config.yaml
intermediate_size: 640
hidden_act: "tanh_gelu"
norm_eps: 1e-05
tie_word_embeddings: true
init_std_down: 0.00463
learning_rate: 0.00225
schedule: "wsd"
decay_shape: "linear"
train_tokens: 115900000
Each number is 500 + 40 x the weight over its row's rms, rounded and kept within 0 to 999. Layers, rows and columns count from 0. Numbers have three digits each. The size before them is the row's rms in percent of the matrix's.

# layer 2 MLP down (transposed), 640x160, rms 0.0637, rows 311-319, columns 0-159
101:545449526453530545488463529464545490454564522502485462553500486498575530481507412447510512483492540378517437404486541446550491529520512522515572534595587529462409455540473590464430479507524477437524512447537472547595421503467491513518466507467460471490503514518543493438502494541473539494476532517533487510431525519545451520467462503445505459502536478488487507412479529463572489469476531445542502496445544507472455488533513509552448539480488535519465546487542467525489498532513485
091:512510516513368525520450451503481545512549558492499448563482478519476473474586439482550494530533460489481544492495513483467531551517483469530520561585534511495426503589534571459519541530520494434449510497566426492488429538506515442559533518533463444567564496523476476552522492539453452512474521495438518434481509419548487536471543544432485453505472506496491495533465530472495491498478580392453418477523484482519502451510563512523479502510544497561447474479495507472506446466547516
119:523464461512488487559513579527511508490551508522518496504475516594497491522475450539501512491525531490475457545487463562505540476513547509550558483275348485510581483491466500517513517458434491443473472516493506505478545531538527492522522552550506492449511512494496475562491463468513514516461485506430512508545449556501467491529469536524410521504535464485446561478520523460482479492545445551566465459506516463529482503458488463558484508509508479516504489452473508568444513507434539
076:471502509553428535490546475599527489519483503446452446532490466470391496426496538555508466444468452526563451554563504469469501547481541515551525471559506514457561572510503490451506555524507569489523460506497520512446486514502447523477515492524506544473505441515529504491468488432526541477465487495528553569583533536454435462477502498562491488544506506515447485524551520516516404507452564575482558533487426483456465419484483452522492524473488446455458505512607496464483554481475448
083:526584497538454525421507506476488480495478490530430517432517488505488498501560456490520563567519433536460464505447500492503555530497511495467493460488493518417496555585466443512471527499453532550532500533511425527464552561522519510479478525418502455487510553496526537434519464475627432505534472495509494476517510499555638494511458508538451467519525489448436527510527514435493627457532515472433500501521508494510484486514500439544525477502414446520527501512466503548543522434471516
093:528600490430486440527493582477508497460487512529554505509526538414434543442515486509487521447574539501476447425496472565453528458492490514496506460486524478501464507576483509455498465505459498557492431529427484508541560598418567515527518482467539514499529451552463461529461486472519538506527534480491468512517479503538483482463529522585437459560464537588488490586505519467423470537498489547507508552469558474510511559462524491526488509447485468401447507457499455509522546524523568
085:470467541461489507480552415493442527475536558505521521502550506556478498567443405474447460503493564433429462478497576513447481535492469530478506457620499525540505469511509539507489441476532481451515523477523475475486479461536457541488507545455569486510561482506542529459509487528496477494431487480442601472397493480482434541470556480503492531452501546455542534536523556533542450509528558461524534535432576471497539499583531477529508517499458560511474441417493518461471476512519467
105:563455532461472489511492505411486522512523441389526542514478567441514475524453460479411562516462522541593470487532510561503450582508519472473554497519510455575536456471504468433539499464519489502544459452476527532521496546473495519496560526503508543420480497499522492432517513521525523449548490552495505458535428539486486485471512495451489441435441592559472494501460485521482425531470519540526562529512558484531502480545631516535456470447519495467454486490453484531504533475558522
111:504502515477492502478458550478524432446559478517548453541457521464552519542475443579527504517408524450505512478497496469546502537498465520521485484582552563544492461548508616476492457446503446431494532543446465482488453448481455525515546547566494481458458517540525501533539490542543461483494443519505528498489465529507425457414463483499400511491549566514479524449426476487490491461484495432543511531470524525472488437517554471499444558469432559559517499566493517552537454522517578
# layer 2 MLP up, 640x160, rms 0.0924, rows 312-319, columns 0-159
093:571473559521502526482501503529535478497470526544571454505502498513559519509480464533551529512477518539561459481527551444527491565541480478512524430491571525575470497463498463437512499504533502539556393414505487517577464491533490507531594512527491518504480473482529505574411484491454486459494516507438509482486532493466473495431440539460519443446492472489509503517511449480461428516403495475468469530378532442473505472525510455493488505613569478481468560544528494560448457520499457
124:501441516533496474490499570522546443498513536564537480537478475562532548473606488475494516461455521445498512496481499500461541526484532472567497475514487561508539465489435574523509485549541421463469477517481426533511552578547516509458499542504569417483473492527491452537501480537570553509419479541447519502475516474508494436464416512437506485484573533492497544462487545451584477536472476491527505487440478468474553404489500552545439590519477535535471466548494507539498423428491501
077:557366539513460515512482493426542498536456487519550505589548458517573498500473508483490527547493477488564509499515440477537445476533510530497467441520545520494523579507536491442494589471493502523479572444496482498504543455478442567456495542416516492530520531555513525454498498551538516392557453497498466475543460485498480484561494557568538525442420476542514492450375461479463445421486534546444540494479556511518500504526522541509510496523513522491499475488438526464502460494480527
092:518471486479507552481478547507533479534488487492575509544477551589522559523468513457451537474491465507469459531437456444457533500513504550539436579502523548460504423477538507550505511508554500449592488485540540452494481490460487487598481510471484474557518449492517509575483459503483560487468554514485536427485537422435460447555546491497541516405495502463494404476494469520513520500544517525586533509516450452504502524485397491481488481486513570479532470470461550419495461431519433
093:502531589529549411513486604467519478513536459596544433490525533466512553462501484429535594432497478551465424426519518496537544504481521559580550466523535528488512486481501503453470456560512466485530488453487492545455526486457453516502584529446522499516470430409489450533508526508579504521462517487433506554556485534446487557456469511511548454511548498489412442489495505476473522425464520514490477504519552486482496440522476511556509473507441499472516527479468486544437523491501549
104:518478569536534498419426492542531501510457436551439430420456501534562498476541508446473527530462505449518483483511547422473466478499536460491537431508535519528498448516511530513489488460473529519500480515627505487513518523515505519430462516554472534483485501499555487443484475514529518562508551538447548455484508485495495530524536547559471560462436488417437484508504503521507451493503555506579431466490532570503507463501528499550449504373533516392453521516530480501580549501495529
123:549483538455458499460445558480554462504558487545602477460434582478508489572531480475508558439477487499522455494596580489492503527454435512501508505551534524519472466438493516439507486478541459451496463473497461544519508618556507472498524506508546565385433511449509435549495564499578514524499468556480567500538515494482459534438465526481505490466465562517500525451465488462552490497476463488482460456505536485482515446508472486554455499510534535547437506484480477598498491460507536
100:523485491497485495462419545408507492499518494447505484553527624580546506523482484543534564476429523440504522492493496414547505481478433510555545469558528580538452438490464526499488434559552479429497513530495537508512515520500466529515442574538557496426476512540538486499463435545529510467516486509481568503525476477531465464521487519512510492426487560460470437416449510513486484454510510493453470511464555529496598453491524521528376486494506516500460507485506490543516548514421514